Weights of a small GPT-style language model, trained from scratch on English Wikipedia.
Architecture: RMSNorm before each block, rotary positions, untied embeddings.
Training: a variant of SOAP for these matrices, 5063 steps.
Each number is 128 + 24 x the weight over its row's rms, rounded and kept within 0 to 255. Layers, rows and columns count from 0. Numbers have three digits each. The size before them is the row's rms in percent of the matrix's.

# layer 5 MLP gate, 704x256, rms 0.157, rows 166-202, columns 0-127
091:133125115096111178135098110120143097155128131078110127113130101116158152113142088108155107131098094120129165126167126094177126140111168094140131137156106108099120118116195151094137098124119130113156102154101130116143124117107141132170063135118113126119143103121121101123111129182091116085146151108130094087132169118141136112140124109113130143155148136137108127105150100115144105104120
090:067094107113124117138185110125067152102136166120107121152135133150117095107099131109083143144136147118105145127144123173130080109107129130143124122148108155170120126144123129125112111130097111098151128102115099140139162195133113096102142119123113087129111153125105123133095094109097147117111105158108122172169128168121103173151124143140160113130106176156143134136138182125091167112099
097:122150125104110113120106154134107096131147152128131127114113140157124083087113132070158113139118137127149094124108106155129108079155122143106131131111101068110133132144157138131140099092173099180131136078127096135143117133123157158107129106097145175140127135174104102140123151109148116117117150090082124101126144141084086119143115121149136135098139132121178130128131220133125070161129
095:117110118192077164136135135130111143159120136109125175110122139126145124115151142128135107140127155115120167100133099116080143110127161159105131130117105165145140116129109150129137125054099150142076145132148166101164092121123174071126095138111140186190101126108117091121085185121153134125094098111099160130154149140081163148117131099140085135146144114165154096160149145122148164142111
108:122132128107124125088105121150092121142127095136114157148114116102120151152186171103112088124117122120139146146135125112143141109104194121120122114125119179111113157103103088148134136178114181080143092141113138116125108125147125162109147101154155133056105110143111138147138172118132121129156161139148127070102146099131094145123099111160157116120094112137139083103128112075117135101172
094:104107110129117131135105127135124147090112140131132097108099172133129127094158152107146129129159121107072170177178141107119120116130144104124175129112107120125152124097102118146137129141107125130156105102135118087137144152115094071146152137145125119187120158083098144135182118142103104106129104161080161108110119118193115102136137159157092107110118111134117123127165124111133126105107
093:154102140125083121146151103079125109127116140134147156155104118131148127178148139145152163151105113124100120140142122169129115078137126150079123162136129121134140117172145171117143112169158117126109113131142165120102148126149108156102158121138097089102121147112162129149197114167142161099087142099108121126173105131114143110159129174137123098133123125109123105117113105139141067125119
110:125177136126177085147097075133131170141128084109123121119145107135123154117116090074136163108093145125101075097113122151120152108153138130149135134114107119129147129145168135144178131130143178140099088124129115092166158150145094162130134164131154117115131139147121077137129143160124123126093117139138128131131117144161148127099105102089130113136149117129154093185137170130117152103161
097:166162150155143151119177110167166097088124147164106117129109123120156163186167108093130130144116150124125123099097161147166098085128099091079118158111135196102117131110123154146099139089153116100157134142105115111124158143128125120082185144164104118109143118109119131086103167141155122157154115152131108111126161147057088135150116141132126153108135101101141102137104142105123116083144
102:124121163095159129149125120156178095136175139156124175088097137143139128076122149154152114154104108120161177127141113134134139126108086157123113142126134094134120143117155110083122076143099142099156156129144090122103124119130173125095140133105140091156137130129107078065152087142141156205122133136123115093126167153171133125141140104078115060103131116082116124160090150096114143122080
104:145110106144121123125107084130079142148111125108107092147129137155181112117113136141112191146137127167125126139101119134121131154137071100115142097162140132113153157086129094134117110118166094133141122116133072126144151134135114118101182124154141123118157155164100162122105099132079118080130172142139158141114134126146128132129109085155118110151143131120165110122132166147119151129121
102:101158118138174158146115109139131175097143133127107158158096125147128162128115116109120125139174144091124154117108117135165116147141153119143120105133116148124152125152148155106138124118134144124150103144131163172094124112104097131138138114114111132131156156136115128097123155096159122115147143135093124138137082118095146112163145150109112154131108126132104142121116122078123127156153
099:131176169119076174156131137140133128132175123129117154168151115094139106118134127070144097104132134155148135128146120107116131120123128135124130155139125146112122125090139140144154127139134119130132174135162105109067106139163130108151121132133072140127166136164136108166096137131138128142134111140094151131096147122140134120160146112118133160155132131148099121118131134105112139118217
108:100126157125108106173129082150104111129091097143145133139117146142097130147152114098112103128094124168121114177105118145119078141125133124117185147135169143127146057121131114157116133113135160100117178134109155170123100135152139144087119119131148152152135144124112135138080097094114121144139161170121115174160160159123092152136117125146135168139128104131146124151167097147148150137121
090:105136143098103104132130124133134135122128086116113143123163147094134154112124112098128169162125140123170104153108145116107145107100159142119140131122137131109135123122148102149134114102160168143096097112131099071109107160112093121124151106146096106134125133149172130158128136147125154155151099132094106129152083119088133156099078096088100131142146119158143084131117091105108086128136
097:154155155123126112074103122160154132102099136145124122138153133141128138120097182182138168120130138141141169160155155120120156130099138126138109107157142113097162115054144126095136097132156103173119154164144093149149126075141090133110109163143141124117128109109125135110126133158130136115115096137128163086126106125114158142119160110130142131142127110090126149109180102131144081099113
103:140084085109108160098097118162177110170167119151104084114144160108155123141114148108150176133131119140125119136113108112162145094121111154110131123143155089112089085138140152171124110133099119149104146096147112133160139137105138086141127124101135096144115156110127110135155129111127116110138128112109107156139119149107191147136151134103176176123138097143120075119158081134154141112157
110:142129143163173096109153118133154127170144109144180119152121136167163157140109138131149190129132119110143153107118108164121162118067121084125148093125108074131128062134133090108133103155123146143119120151156142144137145136124098082152112134149138162111159144146134141095158108166130111145126134112090144125156126129092109107143096143099117183101141133132205148137134096129136098152111
097:152100121139133131119081123125148116155174123140135145168124124087120149138136107134125090132087127071156092100087129145151097092131132132121124132100121123101137113148127112124146134098092087144136091128175154072176156132180139126146147127125119138157117125137172157101121111124127131140083158160127125133131139086134158100117150121160122140134090176107112131149088159098124140152133
098:072138105145099151108129095135129129096121109132135111075110103135100086109125129159118136111109148098109130158140122150158119147128134135131094100140099120088173101093149155111139159108103136179123158144128084149128115095132154139114112152157145130091111134163105131153110095123092091121132173109130195132127155154144082115126155104121113172127128096160148126102129105089141137106113
113:165186128130088123111138150116133105129173134105129099111122152119133116120154153130122135172144104141123156150100131114141107139158187114169136164136157136113170112106096148107130113094085111140065131122136125097154148121096161132119135125157131119148124110119091128152106116116135101142087121141096145130101121127114138147179162134152132061144069091138114111112138090160104166121143
098:120111106087105127141129109097148142167147099136184147120128141121127117110120132114112144174154154162125113143135102111118139157094111110138143136105114132143157113101164124163136099121106166110163124121174125167107150116081174115165136122179125150147141124165111130166133140084113156118118071154104112130133149169097137135144131117137112072137116143105100124147107133144100131140192
093:139110163151100133126106115109079133091132133102179118119141149122156156136123106102137140115101090152110127121110149135157158089162104085076129120151131084151133133126157134157182116164113124117145129117108162139149127111079126094178088098099128119119123156146113148139131125081115116124147145130093136123127114113113152150106137146123115141142147117136114172150140158092101166136132
092:119138178099084133082085106103125134138135125124170167112134099111124095090092171109130184065127105173131132107154132132124150124133136117120126108165095155134167150107140132154132130162126172154111120135131087134119145098140123156119124141131105096156156152117111121125165116146117147126127099110133147134148155098132105137133116164089153189112121102134065129117120142134110123154146
095:089157149137132120149132084165125135111118139152127141138127150150106163111098119110117163119106156093126101135146139096109131130106100171149124156155125104128164095104136179090144137151115099103126136102158177158157098148107137144128127125147104137150173139112157099075109106081131115105120102164150130097124078128165095155152152138133162148134153105139143101112069142128148131146167
094:137169143125138101159136126153134149129142147151162075134065163143096159121111140102152105113128141157060127144155132078097142111137131187131139111130117127123115151063155118135153128137127098067117107162146158127147168125135152086126144170123157154132128148118117177110156126097103125169113117141137131115124121129147152153127148108128134148095171109136133111148105130107138163093095
094:108106105163133168142093104130147077137172152126132117139130071105121130132106104071116120099101134165126135092101096118086098123149129083167118134126114104138111106119129075141126140163133128172151138118128120141097125132121141146160152124116116136097116118166108103156095119103103098129128137136112150165154137106152122134124124121106114131112168120145167108103116131122143142104141
092:098131130144140112148146114114162149107086105119120149116133112124078155127132130109104108114124156119098123123115161146094145097132147116121121138104136104098150085138115106133139123131112171145129137125129083121168152157112118091135139116121196111080098157112121107112147163172146096102176146114161177121148134124109103176123120134129103123119158113122161074137109102146152110150182
100:129125137089086106134123119134104117166095158142142152089169158127127179115110114182128130130168124121150170116115130160098139096164144115110084085153141165128132090120131097130162159120118119134108130112168129123170122111143091103099111108151128098135104143116114094129188137143102172163150139131129162107116151135148143116157156105121106123136129168118119123125118096108135213094162
093:111163165117110125144110178115113112112114101140134111141153137112119098151156195099145098145121141074150162139141156139126091131141119103093099102131134169130144157126099146138087135090147153121160146117155101111079089163118110110130122112131135109101143120077135116114149094105101168048108107100116124115146109136156148121086145145107144098160110087162140116095157157115118125137110
094:103152153125097115131091143166150130148152089113124149103125123134105093094134139115080103108149111200109117154117169116168123155137149159128148098140108141104077143131104141162141140132073135124143108099113129134132121158132117147133187118139116124146159116147143150101135083162142096134143114139120125091114164126125130082145151140122162131122113122140160131166098109122118126144122
099:147115139139109114061154125146120155142129106101132156159169123106166125132104133158095091164119097139110108124153133096120147152158119164107074134127143159136135154093126134106152150142143146146132222084135128166134118070100131130128109111109132125093160142125125102196102100091120180093109115156144104067106111139104164143111108128131146122084122138131094153123139112153150151116132
096:123146156114123135106150100137147132130106155133147159136106135085129166136154126154150128176111131117086121114111112121127112124151093087114142090151125118092155156117179104082099132159126128094141125144124149133159153105117083092117127154169132146152105157176117139126154145169107145156113095122120128103101102118109141162067086171139182161116115166100098133157102104111105140105148
098:123084126141139099129151139136139135129117134143101107131117092167149111164141128159105130127108118093146174156111162121139132151121174134120141130116133161162106151090073142132112110142137131102146103118114140130150113118109170145132102153133106148102115120087135121134158135128140122154157120134155143094100101117117166174128129099118121112165154099130106134098148150087080137173098
098:093128119099088104130090151115116147136119127138105128128141123128103097113159145121149099095102150165130095153112110177108148136136164126158110046139141161126148118134114147119130110150117127104162115117157143116155143124132142123133136135109136103145171168118096142140138135115161095127108133158093148132114150126097101118140122172093113122146141133154149102096127170107110098128121
105:103189131161127129070089117140090129129129113147126171172139149120170140098139098112086108166144133104105107117147072094132097141136087155137092155139135114106147091077150133112133128123155137147114129116120086146165130140146113135149112162111107061102127149165100137136101086112147114130117080123155124138144137099135101110126127128138084149104134124140141088128103131140107123132139
097:165070133142176131113104154123094122127118145080085155140127171126134142146109109115131142087124126112137133127146126131121119105160115144135097137159143115071138139106117113129109169105126111122110099092124100089135125106127135140126124154089129095110130128087146105096143147150124106146120136088118142146161157168118119061108139139116150173106094085108132129133161106127111183148104
# layer 5 MLP up, 704x256, rms 0.157, rows 166-201, columns 0-127
096:157165157139154112135109132129162140110151103151101110122138126128092141147132127140133091161096121093135118120125131137148149090150131120148131122125115177100133126146122127185111102117091090130119103140101093137111129127092160100123160146131124097112103100098119103109160120105128168114166119160143106139093148129102127146156143164171152118137111128086109126108157145127143162141134
091:113100127096134091092200139115097125124133099138138132120150109102124114145140152111148136138128099128157120121086100167138117133087133130098125110113083105131100094126098132146089102194150108133164103123148124140102110123171115141129120139147119132139131164118117127187118154178107154135141099132104140137162102146122124131084121159160122090114112132139117107143119125106088101116091
105:139161143143114113094126094142139120108159121158117120173139134178143147114102117122141105162130096064099152157117110143179139143114157098139153121157137143113152146115162120136151123120091143151128130159154134175144145056120116102127106074133121113100086164108108152125087112133131109157166119116119144123174144157134132131137141140143158144141160078127142137137121142113087121188145
101:133140143140145139152087144146125114118146119102126058142130111137167105190099154135126144183087082114150096117127117125148123128141127151150128152134121102105125145128111086122104102116114126082173109100089096137133160152110131132122115085153135124167185107153116129121115130143127098126154138137145129112120134203108129120100124163138116159115113138185121148139115121148106136119126
105:141130124127143106081147087122153118166179148113096134111140128127113125129170142093149121153119150112114177157139131094101118187143155149145168127136142103097106142120102108168105159108141117138097126111121076136171147120147157103124145153122122140140122122156128121124096137096121129108140125141131126114119111145129111166143083102139101131135141084122135110098147113119123142104137
094:133170112149084163124134117135091129128119122128124115121118096112106114140135150146137170151152088123118134133126103139085108101110129148155137109130136125141083134130153093147149132100137114176072174173184151117128121120151121156104126110109114164142114141116149120131098137109109128152127144163093083129139120147130152138089137068161125131139162122081147121128094121133114169181073
094:175138124138075132130172100130125130076121088114100140160190134143133179114121142094133152153151124135174194067100117101143137108125129125102134150129104113103135101167161130163143132149114106125128154121103103143116151134089154174148141100142107136130138090148129112124139118131152145139099163133149132088084090101130116106122111161113131145133130144117125102096074145109092118179132
109:090122059166109130126105107131077121098115136155096146115122153142145154128156145153159123101135142109099167108171161086118188121110117099124116127117138088115142161111103146105136163113150085148118107126139102135111136157111137153150144137101110124148169113141105130159137173100139099135139109150111125084130107156069116109108096136122129098128122130176194113127141133163164143138105
097:144130100113098167176110125062118102127115152104092127136112107126135115140157181110124100144164155137141139138159120120124131117109131168157125153119102119134140121121157139173112138088173084106128136161125126119170118128106160112160116111129146141112096158134139139157104103119175125098108112100141088141134118122155127162115121156135116161085100112134164131086130129079115117108102
102:103132093098180088138153127115150104121117099124139165156144129109110105152120120151140129133160165101114118122133100132186060153106137132118119135168097127180099100182154136124116136097139179126126098131117146141151115110133108115145135094168089095092087129169115138113150153161159072129143144108110151165141115133099124168128169131154161140142143134129076139160122159124098175105171
105:106155161133130074111132120132134103113145120146166137115140129130164124136144103126070110151134150129148143158196110088100128140110128067123144087095133112150110158137098114110160167141097075180164119116104099168130141130131096123177133152109128109132131092119127112162089092088124172137112118133122137125119102183118146141116164117102113147128128142112076094113124129124136085114137
103:101116138097076129071122166105159114066103115112101137111129131132146130138148098164122124121124111156082139145115093099144120127144083155170139131146116152136143151106140144148160120124153096136082160149129170119105098151129207113104115161192083112108109151108130136119132138155109088157128160138147133103123159165099116109136151104145102141121131129162111099107094195132172108123161
108:132155109139061110165160111112098124177146167134127135107102132177107075129137115087165119104090114127118127102134116133140118142087124137140085093108187122122133136109146140158110155163096141149134125153120164156100112143114141157114138145125121146120133130166140143127088118140141089133074102176113126166129130120086125092118116136159133126141118113135102090113159105100140150129152
099:126174113155103137154144119183143138125114097121129140126121140135164099109121103129127141129140118153161114119101107096066098142128142156112134115137138085121136092130115128143141109130082105144111139146108171140134095149152100107140089127132171161139155120109128149124106113104145129157076113096113104114153130143134132166157129119121139159145154133140098121146098165110119188106109
098:099125103110118141081090152098108114102193167145132148099083121147162136115105138118119129130133147132106129156113150112112104116160107161123085166186154089147120102142154097125128096155100090132141153089152142176159162085121150111146184138113128087101086099089134154154123150109092116111152151159116155121094124141167150102151151114165124135134135143114091145119098133164125137145118
096:146137145127140113095112091174162137140156117129141158143141089195125135145111174141155112107101100143172119143137103154109162105105096124140141098133097146116126130099129180100133140123109094070140167134164135146148113116141096120138119118142101095104107180107111163095123143142099144156097122145134147135125147113110108128142122174200143122135145147157143178153148104116144071147120
100:102106157146124115090153108141108114171126135088153133112120124148142111105130103113145143153107142093126146125160144116105155079129205098088115124140165092123132110098121154143161128117172131154191173168171102115127139133146137163082144139153108147174170177113141160134115091152148173113116110157148112127132148116127120108147084117129119112163124117140150115135121166140088133114164
112:159123090139129152142131130110127123151108105140142138106114131113160114112130081112167084099088144127124119121120137086186131100057119142104128119116114138109116075159081144166157152107131146149126115098128162136114134167144126142139104133147146174116123116130124127129127136116124089129114117122177096112086165092110128071130135148143118112115154114133128112114118123124163120121154
098:124136124113121116119154123076142153139100138100133095110125107094159153138148123154117129062094103144175139131110103123084117141146120139096167106122132120115186125099147137124146085109131117113115126132152151125134122107103115082093122095107159128080096125116144145111140076136125103114104128171076123129102117098138127117120148123160106172124151113125123153132107116158119148148176
101:136160094169085138162122128171149126149112099113141113133151172133128149110172126135096166118099144078104104131133091118150098133112155068134072149105065103124140164094192158085153174131120159154105148092127118123141143143160120135116100126171096170107114156176073126142145134110111134124122138095103145102136133142132136088104137122163139122117171138142141104158099133118120149118161
105:118113134154120153149128133161127101122098168121130098161123120136206131137155155151114113148175129133117100123138148133158126154100074185149186112158116131149111114118175144144130153116163140107144143163138131116101107109149109137166129099121069098164133116143109159117115121068132135140136116128125116148125110123158098145084156106104107139114125080160135125123100162121139111103088
096:122124158160133130128139108130119151142132116086062137114120116112105122100139100142120105106090102114137120130172144091106131134147154159131133133130142110049108139110128160151114130138152092127121126156115122142087093122129116129122103128098146146124160121153128129148110084109082141118125108133125151117077139138136131161105125113107083106147169165128093135148143090159106132161150
099:124123100111118156118136099125105156072107069114187091117114104107130117094092166115131106129122120120137126116159123098130114088068129148083155097136122141145106147085122138141123119104146118116131116103142114187122089112099116182092094091140092137111126139181132106108130131142140121129098120167108138122115162120119130137097142112089105136099136127109161143093149131125150106150102
091:114189138150189130104096140133111124145153149108117099110097085152100132122060147106105136117125090160119103137109108146112140137167114115140111095176143119170127176090094127097143105135123138157129107124175149098145129146095127136147116147100126171137119160097144070140165158089086090103164143128140133125096079102159138121127108141105108109129118120153102171147102142180089121150074
095:102156110088126112100128098149154085126085121134152133132181144118148114139158160127105129082151124134113067149118120112146092145161151120118145149137105110122131169135125120125153098138156156164144126113107132131156144109094138097122108108077175111126153142163118142161109130115161122156139139105125105129082129135126151150162136123129127149133104102096095113173107116127125164143108
097:203123120118115122113128121141149103092165151125113175078093122154144093111110093129144109071127129167122123135169159142069129141177142107116153097127125120108115096096135151102166113118116128141151161199177114116127130131107144114136117117084125122058100133120108129104135144114140102144120162139156118115138093127107124127095133131087102101122072079149120109108127142153142136098138
105:152193124107113087081084128133155101103109140145151118123131100145132180122128113102123163118060128124137162124144150160131119112165103133164136101150086123135159144114131135098113136124062140154132198108138114132147076118161102135131152121132132125133126143121115106110160142114129112116146157108120126144100125103116109104100119119161090131141120150138103177170117153161072112116116
103:116124140109131110103175095150126089109110136069134137149133120119155137149110162130137167102150144124149137118089089173120103180127126127161123153106131098114106146146142130096156144111144132103128140146126139117127133151160148122148121109154148146175160141142140156141169153149124128145145142183103108154111104143108151117135158137102107146147128121100074113146107132111127102120119
103:163118136111139095130127109121141076121118099139145174115138158137137115115123120169122134160084144112123086150065098155130099135107147161122134074128134140100142119163165079137134103108132151114130121179115111142097103094141164172110094108140139142112137082112134117160153108113111153144128104156127130158092131108102099119134137113102119180184147081152187103129124131113093133141116
096:151139145122127137168130153122147119168102117110129127138139175130132158128162142121146129118114135122162147134137207165124135098148126112104124142136150135140180150116101152116142136157118113136120137098138156113095100125148116102127106133153065112143123099121140162115082095118070138077159093114202151133134093098160105114094097129143157111116105127146138131116158152125118096146077
094:131172194139119112112144139103100101109188155115171074106148096106132142159152095109132082140121110131133110116131105126125129173109132101162103116126096101137128126131152104128142085120131115127201138166129119130116112150084155095136127136080122120148099143103128103124110142116091094152098139179144150155119127116136091145085132116116141154116109150094143122144151152123132122071116
095:130124110104129089128106136152166126150065137160140156152116140104165159095174123115138140115114156134152100114144121082159130127149090119148132105115134164113130140152159133122129171131164108167107109092125152158121157116123139139102113117165159087176092126115148144119121101136120115107150119104127121115113143103130130097133126116138138134110153146120150166084125111131164107157117
101:077118121114130129100112132083117100130113095121152164146115144114142109145134144140152151135152182095114107138130163155132074120168144140097105094174150144143148185150140149140150156110141150119117080147140106078164135124063113119156124161137106159111138128137137170100182163133107139140115131151110139139107141077137119152128090096142183112132118080143077064135125120154119131119133
094:153120141103136102115130126140100113140134086127106107124117108133122145145139104125066147118133137126143128129167152118120064114167138098106128157108135118101152142130157123145160142113164105135092106155133126120121122146137125169092120107130134134147096084156130155106118122061151143124089105101144102135145117170116130153125119126123130148093137105105143136155137153150069128107118
093:140094101137147124134126107120165103150146108136120127095148123132158130160094108104156142120136102111129161153091093098108168111153097141140145131152114093132143169109093142082131131159117104114142133146105128150109150149161100134150126191149103134132142110137135132119114081154117121168109145156115126112112121111188165129116108130139152144143133164149135102171127138173142188117128
106:098095130164111107101129136135133109153167127099146124127112165101139087138096123132154160142160162105160126133164103140148181124093098131137114150156141105108136149148160118119100132113126112122133155125132141120117151133122115126131123086134102116156152113154089139166121116136092143123172122153073082161114086124110100141129128118128158147105169146177103155151145083168108128136142
# layer 5 MLP down (transposed), 704x256, rms 0.15, rows 166-201, columns 0-127
094:179119086119158133162157144141144107133098116116123140139095122135125092125089140179115083139134136124163148114149114115158149143124129185153113112116103128100083155143176134149145152097136071144104110103133084130143141148113134121098142140139141131128107131116124137122151112117196095114082121120182140128122162123115097132119101096126152101071135103065149144154149137118120141152142
096:154189138119119118120103112142154102106128122132099146143118130111086065152121139126174121133116102119164102123126153106138165110113118116170077116123108156154096124075139147114157119086182165142092132156121111126099116107113170138128178074122128130089162109110093147146139112135098132129130101126145148116146136143140129156136115135152128146114132116152118136127123133122103153141152
094:101070108134127100116111124161070082148118132122142121132084189137149164145139165144115152108126126116138127079139125156148143138129125083131146160090117101092149114130156116155149124122140147116141136126144093162100159083144064124148126116116160143134145136106136117105144138146107118109133162119075138099128144131127165154148096096173118090132138154119112168108102125152125111154129
111:130123128139177143118128134142135161141133121116137135115154127119135127132152139126133157129115097112132102131125171156144140135124119108092151160120136094139138096104196122146097068154144103127146114138132089118141149138136143118150100103139133148113128095134111112136120140163110123197110133157105129158144116160092152123134121100132087134141085067163116141128112114127161137121142
098:128119128091167089089131160108114108165170118128120186090108125154122103063128139118140156142129111118108114126123063124118142148121122130113153128137107147146087104151127142148126128103085116164096142101142120151152109105145149125117149124148134164145131139129098144128112122157100136135108133130134101114098115113112139178109062096121156087097129152150110103116154095109162117144128
093:091160150056173158102166129126112112132097126126120108110118141102098100130129102139151128143103140138129165133102174132097135119133136096175109150109103117144091142110091132127116110148147080089123088120058111115069113155145101151086126142118142093073115172087145117096167078155126124155143143120115147104115162117111116128124117127158107114109115146126162154096146154141136128170144
103:162168134166111140157123117107145151141121140116105118097073169116133123112176102122107107122105111114138147165112121117106104109096145075122129116182149139126101088135169148114159142121124110119171138151136112150148140121132117140136141105156180144127105163102145173150148123141136081118143100153097106119107167091123132119134155101148100197125146139083082130102137143179139131123142
105:127176179165142132127107124151105144134087128121141090138138113097101121140139148111158134095129141118094128113170100157137151138136135103170143121135114126155126087110142136121153129097153091121106145092145132132155114165163097128099153145146114105132137161115144116158088126132119133163113139146155106139127136095145161166094118151124136147146110145088107110154100133130143118154139
100:118155111123179118118114133124111166135132120094101210120146104144138067146156143120221134135144132136131149116148121112135126140130143142111116119129138147120134091151132092165135122161167128137149113152106107096134131132150164110117092135113137089106142119108110115109164105175103117124134102138107092098131122107149116129086108188091168144111117132121140149119120109129090139099126
097:096144115163122122129120154148110110118128122167088096171148120060162124115121121118097137129126118138142129135180159115134162129092111120136110131147116109129134126119121116080107178135150122140162145098158098145107146146113114132109126126121152155143114164143137154101106092132157166146095120077106086142127121135138101130143117152149116132065125133125168092151124111132097117105148
101:136121162132096136137133145130122120099136162114097135127152136124163137130133124164167121094118124135135106163139136122114126107139138120118149131096127147073100133172130124123123147160113121154118091123135090127109109142128151115104087142103121118126107124077127073148112064132155121095097091174146122115119149142142105105088100140143187160121164126120127143144105143153146155158149
113:172126099094118154152114100095158085106124143134170159093091133142151095151131102118133119135145126150111110173139110172146119120095111144129114150096104122134118105153089121131103083117142148148166107146136147095143134124128140062121149157130119110115122098091116121135114124135110092121145176122162147094116112096142154110153166126130164104117124124178118124131122107138137115115132
107:095138109132073126173092136116123162142145143132142135142128098122123119143122129103118103121044154136151156136112112145139131174125140126170126114095154151176123185108121127111112148132123169143129089150100140113121128161131140152122120169153153131128110137118111149118130150147160161133096107146092133126120153153134104165163118101110183140098130145084117148121155132130172115084126
104:073099102130145106118107140118090117122118157135119159125108149087116091124076117117150096136063104145116142147161153100142140193094110105109107125135091116127157071128163118158156110111134141105124125154099108122147170104138113192113109131148125153119128148140175125110118142106134132131124155097089122113127167156121133137140161084116104145097131121102083105174135117131114127142131
090:137138146152141123142148142159174138163132107118119122192128122148126121098132125078157137101115093090145130119126128120122140152088144099128118139097133143143164100138143097096144116102191123106126089148126134121145112131147166137119135111146087130128137174095117122090158141122165169133125188115134113143102132121080150140111128089107097143152116084168129146124125168113140074162140
095:127148123141106146140133148131107114122130116210100123095126121136138117128116166133149125143147170087116162124124133135106101107137162110111160149147173070129118093098179143156117093146128083104161115148114146122128093124151132130071140125146164135132125106112158126144102137144096133117100174117087125136135136158117118115096091115135132163173094089139146118123110143147141120137099
105:089113096119129130160138112132085158168110176121149117115091130105115166138113112145110134144154093143138144132151106148115135130123129124136167177123159134139137143116156140129102144105102125139092119125112126135112151121104132087054120147129163171143141101152129131121106153117124128124141118164174107135102110123107077144098124128121120128139107127077167114157068147118147137153090
104:172129098126083145119159164109117106164121105133157131102127099134131105114117121075134106121137188136088123104095118180145110120107094105111113129119132134163079155104090116144105167126148095136123099100135107150110125108085120134127151139141127118167094121093129122149124137118127099162151156134100096097123140119119135103161157112153110146137118161135129087111107141125093097155154
100:191176094115149150138118131161129128145132082112154137115145115141130084084141102129165125119074134108142164144100133117079143137162103116157129110123105112167153072122084150140136106129117089104120139122086118110143153130119084117112096143157121120171093086101128122144119146118113155121088121147116109114157114127116132139115168117151142098088098131135147128113182179106123126125116
100:089113102156104142137124089124147131105115125103121148063132097125117112174164135138157124160149127116157103177115144119134139153163130173140113092115119137103148110157122162150098094161092091121088145146117140123181117111136091117114156129166129129117115108164139150123131128127110114146093131134150174147091136143117092115131166123083108157092143141114114176120132140109139143111079
102:132103127162114136094142163104121132101124102147088069097165065082119159141131156101098108104129130160155102112126133124181113107139085127132095140153125106156106151122107131111083134108132157161126112116119089140122064147168108087090117138140133184146131142098129122125107075100136149161131158108129095125154110136140157121093134140131093127139158151116090093152103095132113097090137
097:085117111149126136144125149159114126120102123117169163097111125143182077125119160104106107114143141158114145141109142111121117097129172126090121107111152097150060144123169147147117138148148105123105132147098135127146123070124128147115135118129144085101140132101130143132140118167088157164194124121152087131120091132118106107128130136095098192130135083105112139091148118084137116131109
092:136135127124100099126117146119175125122079170140143122149131122143154076133165102143130144105161119106102151172127129130128104138097144129172094100122127137116106117114121138093162107111147104126159107125173142118152116127129126116107120150105109147121117135123182147124120124152109127132135145141142108144095133114141108128108185147095133136145113104110116140110132075125082095109154
093:120181137113184149130132116144157144111133147138088129145119180137136106171170088148145149108144101116082138174143141079091107149124112096105134154103110139071120074166135112107133116120146135135142125150126085101121136098138131110137136095120130135093120146138151168111095076117158148136106136131154152153134129133103098120124121129122144126141130151112135137111131103100126148078169
098:094097119113129105155172119143075119104083137072138159142163112133095106109094137122143131121134115152116085116103131164128140151156166114105139137099147127137093134114157163182172150127137142147145123101119122112147161092104148189146114127127139111146146167153140125164129122139185135148155157135120121092116089166128120154115143116097136129124142098161125176157114094139153144120112
099:137110122097125119116122138111083084130133106085107153137150093125123169100095144126114135092139180140135124166084116159158119165108131065136132113146168160171172147128156146136118105145150129157123098060138100124124079137111142120125105132157117133112121152166144112100154119120121119110146123171137087146194162150097136129122139110133121098094122160110108093080137092145150088129133
107:203103100138124144112123107129092111137157160149079124119132120172164141136134142122111134122150138165162110121111171121137138141121133128110129121154103118142142124165161140132149112120126129155109145109155092157121044143106140111150123103086157095134139166100125100136142125117145155131129138149117117097123197123095124131121114125122141158128128167120117146168137090146121141147149
094:152153072129167106141186128137136145093102151112138113126071147133105142140101131098142138152169150138159118132151121124134063149138044105202077106085129150157127138122149160100141104164131124130138140114128133133121151123119096121071130117119111135145111117123152126141153152132092122145105118114126149182134142135099161143110124091107155130159133150128149113122168118117117129124110
101:113150140130100121114152136081127127123126103131162147137119143107115146142151112142100099179154138117101108078075133143165091123117083115152133132131131111130092146110123165156134118114116117105157095125085161141103124134157119079132102126113146154115191103167116141176095162168124129110124118084149132130141118173138146163149122152118123128106142089126111126152089135113120123122148
094:148112111100073129101119095075144174126116146157128119089117150111132166129111160101129090137108116128154130141163124098105118120156181147109119149160147132136145172107131142188139114128155133111155147112136152116118170116162124108144139131118116129137144069137102114129132116101095130096144128136155152087142091161176099112122163173088096138163128121119098119126104102141125143127129
097:116136103136137117103121093135170115122142147106155113103127164125139119103149104125155138191135144087100117081129160129124118142118157087110105147141168110091114116111116150173096154126151133148085147096135177148102115115072138106165109158109157122139102156157148074168119176116105139119070116140135141140130135125124099147207112165113114161107103195116147139124162120110167148082147
098:098103087084123130134116111054132140131116139102095166144143162108136194131152118139155158122119121103104097138146117130184076143105101112132125125095145147140121134086131154104122103103145152112103083167167161118124096130118149118157104137116076099119142160118105082118125131118113131126102151121135120121103114134184178131109123121144112113116128121157128123111180120105145118167105
105:107125109116130135111134131101081120131124102093115135108137124111126104102130124145124119127136161151126119105122140127138111106157071157140138117128133105098125181129113110092112166139135210079116107139104112145151123137122075145175131128141123146133121126128124108158146152130090091141160121138133144098090109147094091136121096159120130147089114124075122122113133153114106141146132
096:138133121150142119123113129153108177059092096136172099120142076100107094150128093163114116110155149101168132169069154105121139149149135121135144132130117150126115174097108160116133137141117133121155116134125112146112149181164132109132118108129070120103118132129131176123103115136117120140115151134134098137142126073156133129153139138094167126128135124147117122124140168108079154115148
099:110108152094117134095131156150122150116123123096115146132139123105127089156158145157126080133110106088124142128142142122096104100093073096096111128169154084131119107132155161135129144070083123149145158103113097141145131135168151177101115131103125121132165151127157132146129162098170108183131125134119110152146104087146101166090134157170127140102145125119114151138125130140101139121137
105:136149127096144140136124105157094113135129131116127158150097100128190097147105143126190097157137152162161128099122116165138108103151107112082087117143152140122115151135159142152129116178135148131109131111143124142171159135126122152110129095135117132117117131099090114132113082153097161104165106153124118092117087126169150111125128130146100164161152131094143098127121087060147130091127